Weights of a small transformer language model.
Size: 14 layers, 2 heads of 64, MLP 320 SwiGLU, 4.74M parameters.
Architecture: RMSNorm before each block, rotary positions, no biases in attention or MLP, untied embeddings.
Training: a variant of SOAP for these matrices, 91M tokens, 6064 steps.
Each number is 128 + 24 x the weight over its row's rms, rounded and kept within 0 to 255. Layers, rows and columns count from 0. The size above them is the row's rms in percent of the matrix's.

# layer 5 attention query, 128x128, rms 0.22, rows 27-39, columns 0-127
size [104 113 122 123 105 104 105  98  93  86  91  83  87]
[[114 125 126 126 135 149 132 129 132 134 140 178 111 128 166 109 144 119 170 146 140 126 135  77 129 143 137 149  90 113 148 123 136 106 132 145  91 161 108 149 150 118 118 125 102  98 124 131 156 129 152 128 118 136 126  92 111 111 137 135 179  90 108 154 138 124 103 146 116 111 171 187 159 141 194 129 140 156 144 159 116 121 163 124 142 141 101 128 132 110 130  95 138 150  84 148 134 120 124 124  97 155 126 146 110 113 137 109 143 146 100 170 110 133  64 124 129  96 112  64 191 123 121 121 145  78 102 138]
 [101 101 133 115  97 142 112 129 180 145 121 116 137 144 143 111 147 132 148  93 126 113 188 160 111 114 131 131  80 117 126 118 111 113 123 112 142  95 145 157 113  92 130 102 145 121 163 150 137 150 130 134 137 135 138 135 147  75 149 145 135 128 160  66  88 160 165 134  73 149 144 134 125 136 164 126 125 162 122 123 135 108  77  73 130 122 146 142 104 104 110 111 102 165 108 153 130 134 109 166  73 131 159 127 142 151 136 169  99 114 121 143 146 106 117 141  92 127 115 137 132 114 142 100 129 180 101 100]
 [126 112 116 146 109 129 107 146 153  99 139 148 116 141 118 133 133 103 149 171 120 161 147  99 123 155  91 175 157  99 104 124 144 142 126 164 181 100 126 120  77 176 166 161 111 104 160  82 145 138 140 122 118 109 120 147 113  88  79 121 165 146 132 126 132  86 135 132 106 115 122 125 113 129  96 129 130 105  81 109 120 172 117  87 126 136 121 138 123 125 158 135 124 145 134 175 132 134 164 101 130 162 101 164 135 135 107 146 163  79 121 145 177 133 142 142 135 113 109  75 115 109 123 102 133 151 132 101]
 [155 112 161 136 125 105 127 190 149 134 160 150 116 160  83  75 114 121 131 123 157 176 132 113  89 151 156  75 109 119 179 138 150 130 126 145 122  90 145 108 148 113 130  94 115 181 146 159 125 142 135 101  69  97 104 119 134 127 167 108  79 153 109 126 138 122 121 159 105 133 106 132 137 101 117 124 146 153 147 126 136 155 145 160 102 150 138 155 103 130  96 125 148 154 107 120 131 164  95 139 120 102 121  95 132 125 151 139 107 118 157 129 125 165 160 144 108 134 104 171 137  96 101 138 137 122 127 151]
 [116 164 138 162 170 145 123 142  88 133 134 138 114  91 139  69  99  97 148 143 151  90 141 136 137 130 115 142 137 122 145 106 176 133 133 105 144  88 160 127 120 134 160 130 153 129 117 107 102 162 116 160  87  92 119 110 144 101 101 113 133 154 102 107 127 149  91 142 128 161 118 108 143 134 136 155 146 157 131 128 138 160 135 122 123 161 134 138 137 177 164 152 117 100 106 127 110 153  96 123 132 140 135 112 107 103 112 178 143 168 120 125 154 157 139 164 171 113  94 154  94 143 115 142 165 121  57 136]
 [ 96 146 143 103 117 127 140 121 135 135 144 136 143 141 127 112 159  87  86 103 133 119 146 123 107 102 161  92 147 110 112 143 115  75 144 106 159 138 152 117 148  78 154  86 137 170 174 117 136 132 169 110 158 149 135 134 182 132 116  99 150 106 151 133 142 139 117 161  96 122 158  95 148 129 123 133 125 124 150 119 130 112 150 149  98 129 141 104  58 118 140 109 102 128 106 138 104 179 162 135 113 123 115 136  98 118 142 135 127 165 119 161 154 124 102 103 138 108  90 130 146 169 164 166 119  96 134  79]
 [112 127 118 148 163 103  96 130  99 153 113  96 160 118 120 116 147 161 119 126 118 154 160 134 159 140 132 164 120  94 135 166 125 139 140 146 107 158 142  78 125 129 122 168 143 148 124 104 111 128 113 121 102 126 130  85 124 126 118 115 125  96 113 195 140 121 113  78 135 141 124 153 141 158  76 139 176 125 147 127  90 161 128 168 165 115 113 150 157 141 168 141 107 135 132 132 164 131 138 138 115 149 146 177 103 143  99 140 109 120 105 143 111  97 136 115  81 177 133 103  73 148 161 100 102 134 141 115]
 [144 159 127 142 173 116 118 156  83 112 151 102  84 128 111 103 109 138 148 109 144 128 122 160 134 127 104 138 109 112 129 166 119 112 129 159 106 117 113 124 101 142 100 165 125 141  95 130 171 119 147  97 145 116 117 150  97 135 138 173 106 119  89 164 144 131 165 124 138 160 119 165 177 114  94 130 160 146 173 178 126 146 109 146 150 116 103 140 147 141 166 152  84 119 121 160 181 102 143 148 158 114 145 135 124 127 147  83  95 115 122 132 126  97 153 153 106 152 124 128 112 129 177 113 124 112 165  89]
 [122 131 100 152  89 135 130  97 140 151 176 140 127 129 154 122 135 114 111 147  94 110 152 159 122 127 137  72 122 137 120 114 126 117 144  99 110 133 114 137 137 136 166 119 111 117 156 129 113 148 121 147 189  90 121 159 110 125 142  91 174 130 132 101 151 131 123 143 137  83 156  97 127 124 161 101  97 116 181 153  97 130 116 109 121 115 126 149 148  81  97 100 140 144  87 123 119 117 115 119 126 105 133 143 160 102 133  89 148 131 157 120 156 134 113  86 156 157  64 131 135 157 164  72 106 124 110 169]
 [134 114  84 134 158 109 143 165 124 138  97 103 147 128  98 146 152 117 132  93 119 182 117 128 161 111  98 119 114 152  85 161 178 175 127 106 169 152 109  59 119 149 126 144 117  95 101 146 143  93 151  99  96 128 135 114 122  91 130 138 106  93  96 120 118 118 104 131 129 135 138 116 145 104 172 126 110 129 148 132 145 134 176  99 106 141 148 128  77 154 113 141 116 137 133 138 106 120 116 138 137 124 119 118 120 114 135 127 182 156 116 151 108 132 138  84  68  92 112 145 103 142 130 169 126 126 117  97]
 [ 92 115 114 123 102  99 144 149  80 117 139  82 152 101 122 116 152 150 150 145 167 150  88 116 132 104 146 140 108 142 117 160 126  91  99 149 145 105 144 111  99 135 146 150 118 117  84 100 143 107 110 100  69 100  90  94  86 123 139 131 141 115  92 120 125 112 126 140 149 142 103 111 113 152 112 120 103 140 118 141 104 122  93 191 142 143 119  93 127 146 119 170 101 132 122 155  97  90 112 166 124 113 152 151 165 117 122 124 171 160 114 135 132 105 158  90 109 132 133 125 115 182 107 157 117 145 143 106]
 [103 108 147 174  77 137 126 146  93 160 148 140 123 162 102 179 113 112 150 123 149 126 136 108 121 103 140 154 123 104 110 183 156 122 128 141 129 136 159 130 109  92 123  98 141 164 142 199 184 129 129 126 117 122 147 132 136 139 183 144 122 103 116 157 110 128 142 162 131 146 165  93 140 116 137 156 145 128 129  98 128 103 129 130 134 140 101 113 116 113 130 148  78 108  98 131 110 114 177 164  71 128 125 159 116  95 160 119 129 121 150 150 151 147 141 124  99 166 150 150 131 145 141 145 138 107 168 145]
 [138 171 107 106  93 144 129 155 117 154 140 133 147 115 158 143 112 114 136 119 105 110 142  96 141 132 122 152 172 137 104 110 174 117 148 121 179 127 123 128 105 163 130 117 125 113 111 152 138 109 157 126 125 184 129 107 157 149 125 117 109 121 124 129 138 119 167 150  99 127 130 114 124  78  57 144 139 101 104 143 110 124  92 117 111 134 129 154 141 155 114 137 108  85 160 134 161  92 157 145 164 134 125 129 132 135 142 133 118  82 129 142 156 150 131 118 184  81 179 151  81  94 107 132 139 135 180 104]]
# layer 5 attention key, 128x128, rms 0.222, rows 27-38, columns 0-127
size [104 117 120 113 114 101  91  97  92  90  97  94]
[[168 143 150 155 151 115 103  92 109 131 104 112 118 138 153 101  97  69 143 135 119  95 136 151 166 116 162 116 143 124 142 198 123 113 125 101 110 121 145  95 163 109 169 139 129 117 118 136  73 121 111 177 158 128 100 175 104 117 137 117 128 120 133  84 110 152 126 127  86 118 128 101 100 122 146 156 109 127  78 112  99  98 133 141 136 117 115  95 149  65 136 149 111 151 162  82 123 141 117 143 147 107 101 129 150 117  96 111 114 115 147 126 134 120 189 144 139 142 118 142 126 126 107 121 114 119 136 154]
 [153 121 110 152 111 164 138  93 117 139 141 162 144 107 122 128 169  81 129 105  94 135 150 140 174 111 189 114 108 155 127 100 146 154 112  87 107 159  80 126 121 146 110 143 157 147 132 136 126 132 153 131 136  93 117 177 112 137 180 110 154 102 135 142 188 120 100 104 136 116 100 155 113 108 129 125 123 103 110 112 134 115 166 135 160 132 122 156 101 184 119 131 133 113 164 146 173 135 130 131 131 126 123 110 110 140 144 135 130  79 157 129 142 151 181  95 122 133 121  89  88 148 122 132 131 107 100 116]
 [143 126  74 143  86 152 109 117 120 120 130 125 105 132 124 112  84 100 102  88 157 147 139 108 141  83 142 138 149 134 141 108 100 147 147 126 112 123 155 123 128 125 125 104 117  96 146 127 102 109 132 164 148 114  72 111 141 144 145 116 104 135 130 111 125 140 162 112 133 104 149 132 137 135 134 156 106 122  95  97 170 114 156 132 138 142 142 112 126 159 213 127  89 122 115 146 119  78 163 157  95 126 184 107 127 140 139 118 126 166 138 149 103 156 107 148 128 133  75 142  96  88 137 120  74 139 122  96]
 [106 121 140 120 112 117 142 175 116 153 160 135 110 113 158 103 116 111 148 172 154 161 140  96 124  65 127 115 160 124 132 191 159 117  85 144 154 126 128 150  81 118 129 151 142 139 129 119 115 189 125 162  94 151 157 114 140 136 118 113 119 120 106 126 147 112 139 126 151  93 109 116  97 150 138 121 105 115 154  92 121 163 144 150 126 193 115 131  90  87 133 146 119  89 142 132 100 149 114 125  90 121 137 117 106 166 114 136 134  96 139 142 155 155 151 125 138  99 117 146 131  95  94 156 173 108 133 144]
 [ 80 142 164  94 125 112 163 134 112 141 123 131 128 127 123 136 131 124  88 149 124 183 148 147 126  90  73 138 134 159 115  69 189 172  85 112 136 143 110 166 159 124 146 149 156 163 145 172 125 154 140 134 119 161 129 128 104 116 120 157 165 138  92 111 115 121 125 136  84 129 133 123 160 132 136 133 117  89 117 144 125 150 171 143 102 131 155 158 126 137 153 145 132 121 155 136 123 105 153 149 100 147 130 106  97 149 135 112 139 121 134 133  50 115  80 151 136 150 131 106 122 111 127 118 106 138 147 136]
 [118 103 105 123  74 124 133  77 122 154 114  97 115 151 161 125 115 133 181 180 113 118 141 133 144 122 125 141 136 134  96 114  94 117 102 113 117  97 157 106 116 121 108 130 138 139 116 106  80 175  98 106 118  86 145  88 115 140 140 142 140  89 120 127 125  90 155 132 105 130 144 164 134 137 130 145 118  99 110 116  90 154 117 105 117  96  88 101 175 149 178 173 144 146 123 153 111 137 120 104 152 156 105 169 111 110 119 145 125  96 175 112 107 123 154 147  98 149 116 122 134  95 114 178 126 118 120 145]
 [148  99 142 161 129 118 125 114  65 161 154 124 131 153 151 177  73 145 126 108 155 157 100  88 129 132 119 128 136 141 114 209 116 131 133  96 137  94 146 108 115 130 123  80 111 109 139 130 103 125 155 118 149 135 145 115  93 114 140 137 127 157  87 137 157 110 130 147 104 124 126 161  93  88 112 149 174 106 115 129 152 128 104 112 140 120 138 137 112 159 125 110 198 145  92 116  83 131 125  81 127 107  95 140 119 162 127  90 162 110 141 114 130 133 129 124 137  92 110 117 129 145 105 119 154 143 121 133]
 [112  89 154 113 115 137 155 100 158 131 123 112 135  91 132 151 132 119 110  96 108 174 142 130 135 117 158 125 118 135 108 149 131  95 182 113 136 109 123  85 109 146 122 102 127 119 142 114  77  81 160 145 136 138 116 153 167 195 160 110 134 196 120 134 156 125 140 133 117 123 127 136 154 156 150  94 124 129 132  79 164 122 129 135 133  92 112 129 114 105  76 110 158 140  87  94 142 100 154 122  97 133  91  95 119 115 107  99 154 120  97 156 160 145 135 121 136 128 109 118 107 106  97 109 100 159 123 119]
 [102 141 134 134 168 122 120  87  91 115 115  75 101 136 165 114 125  98 173 143  93 134 109 115 137 129 144 138 133 112 111 140 163 109 135 156 123 166 144 135 103 125 113  99 132 122 161 148 106 118 112 111 132 138 114 105  99 138 149 158 136 100  96 162 104 138 108 109 140 125 164 132 134 165 146  97 135 107 142 115 154 149 127 134 131 164 107 163 153 166 120 138 145  88 138 127 141  90 136 155 116 105 143 135 124 129 140 152 146 145 183 115 135 126 131 136 101 172 157  81 124 101  77 173 103 109  96  53]
 [149 132 166 120 117 131 134 114 169 120 142 112 129 135 171 141 108  95 179 119 139 108 117 126 139 142 138  94 125 108 161 105 101 153  99 129  90 152 151 134 127 118 102 137 126 123 105 128 120 157  98 109 120  92 150 139 142 150 160 133 138 131 115 151 108 135 112 143 165 148 110 146 146  87 117 151 154 169  95 156 138 163 100 172 155 117 192  98 140  72 118 134 113 134 159 146 116 128 122 177 150 138 127 133  80 127  85 145 126 137 138 152 107  61  91 128 120 140 157 145 175 128 148 145  96 146 128 150]
 [128 134 144 152 124 115 134 126 152 130 120 161  94 161 167 159 151 129 127 123 129 130 133 107 106 160 132 157  83 137 111 135 127 131 112 153 125 136 169 133 111 101 116 123 114 123 156 128 106 111 105 134 120 142 149 140 200 150 148 131 147 111 115 109 162 153 104 101 147 111  51 140 115 112 116 131 110 163 124 104 134 135 150 105 126  89 200  99 160 117 162 138 125 126  78 136 139 114 139 162 101 144 139  81  64 177 117 130 143 129 123  94 105 157 150 105 152 136 146 149 133 108 125 131  80 137 110 125]
 [107  98 110 146 102 126 104 158 162 106  88 118  73 156  96  88 158 114 148 133 108 143 131 132 139 153 146 109 135 140 145  99 116  68 183 144 106 134 142 148 119 157 127 157 138 129 156 159 130 131 103  83 175 103 134 108 142 140 144 180 142  95 129 112 149 127 118 132 142 158 134 111  94 150 146 123 120 142  82 151 116 122 109  97  99  81 154 113 145 173 172 104  88 113 124 152 104 128 136 129 131 114 120 150 135 106 130 103 126 126 121 155  74 152 128 123 117 151  88 119 139  90 163 155 134 138 134 127]]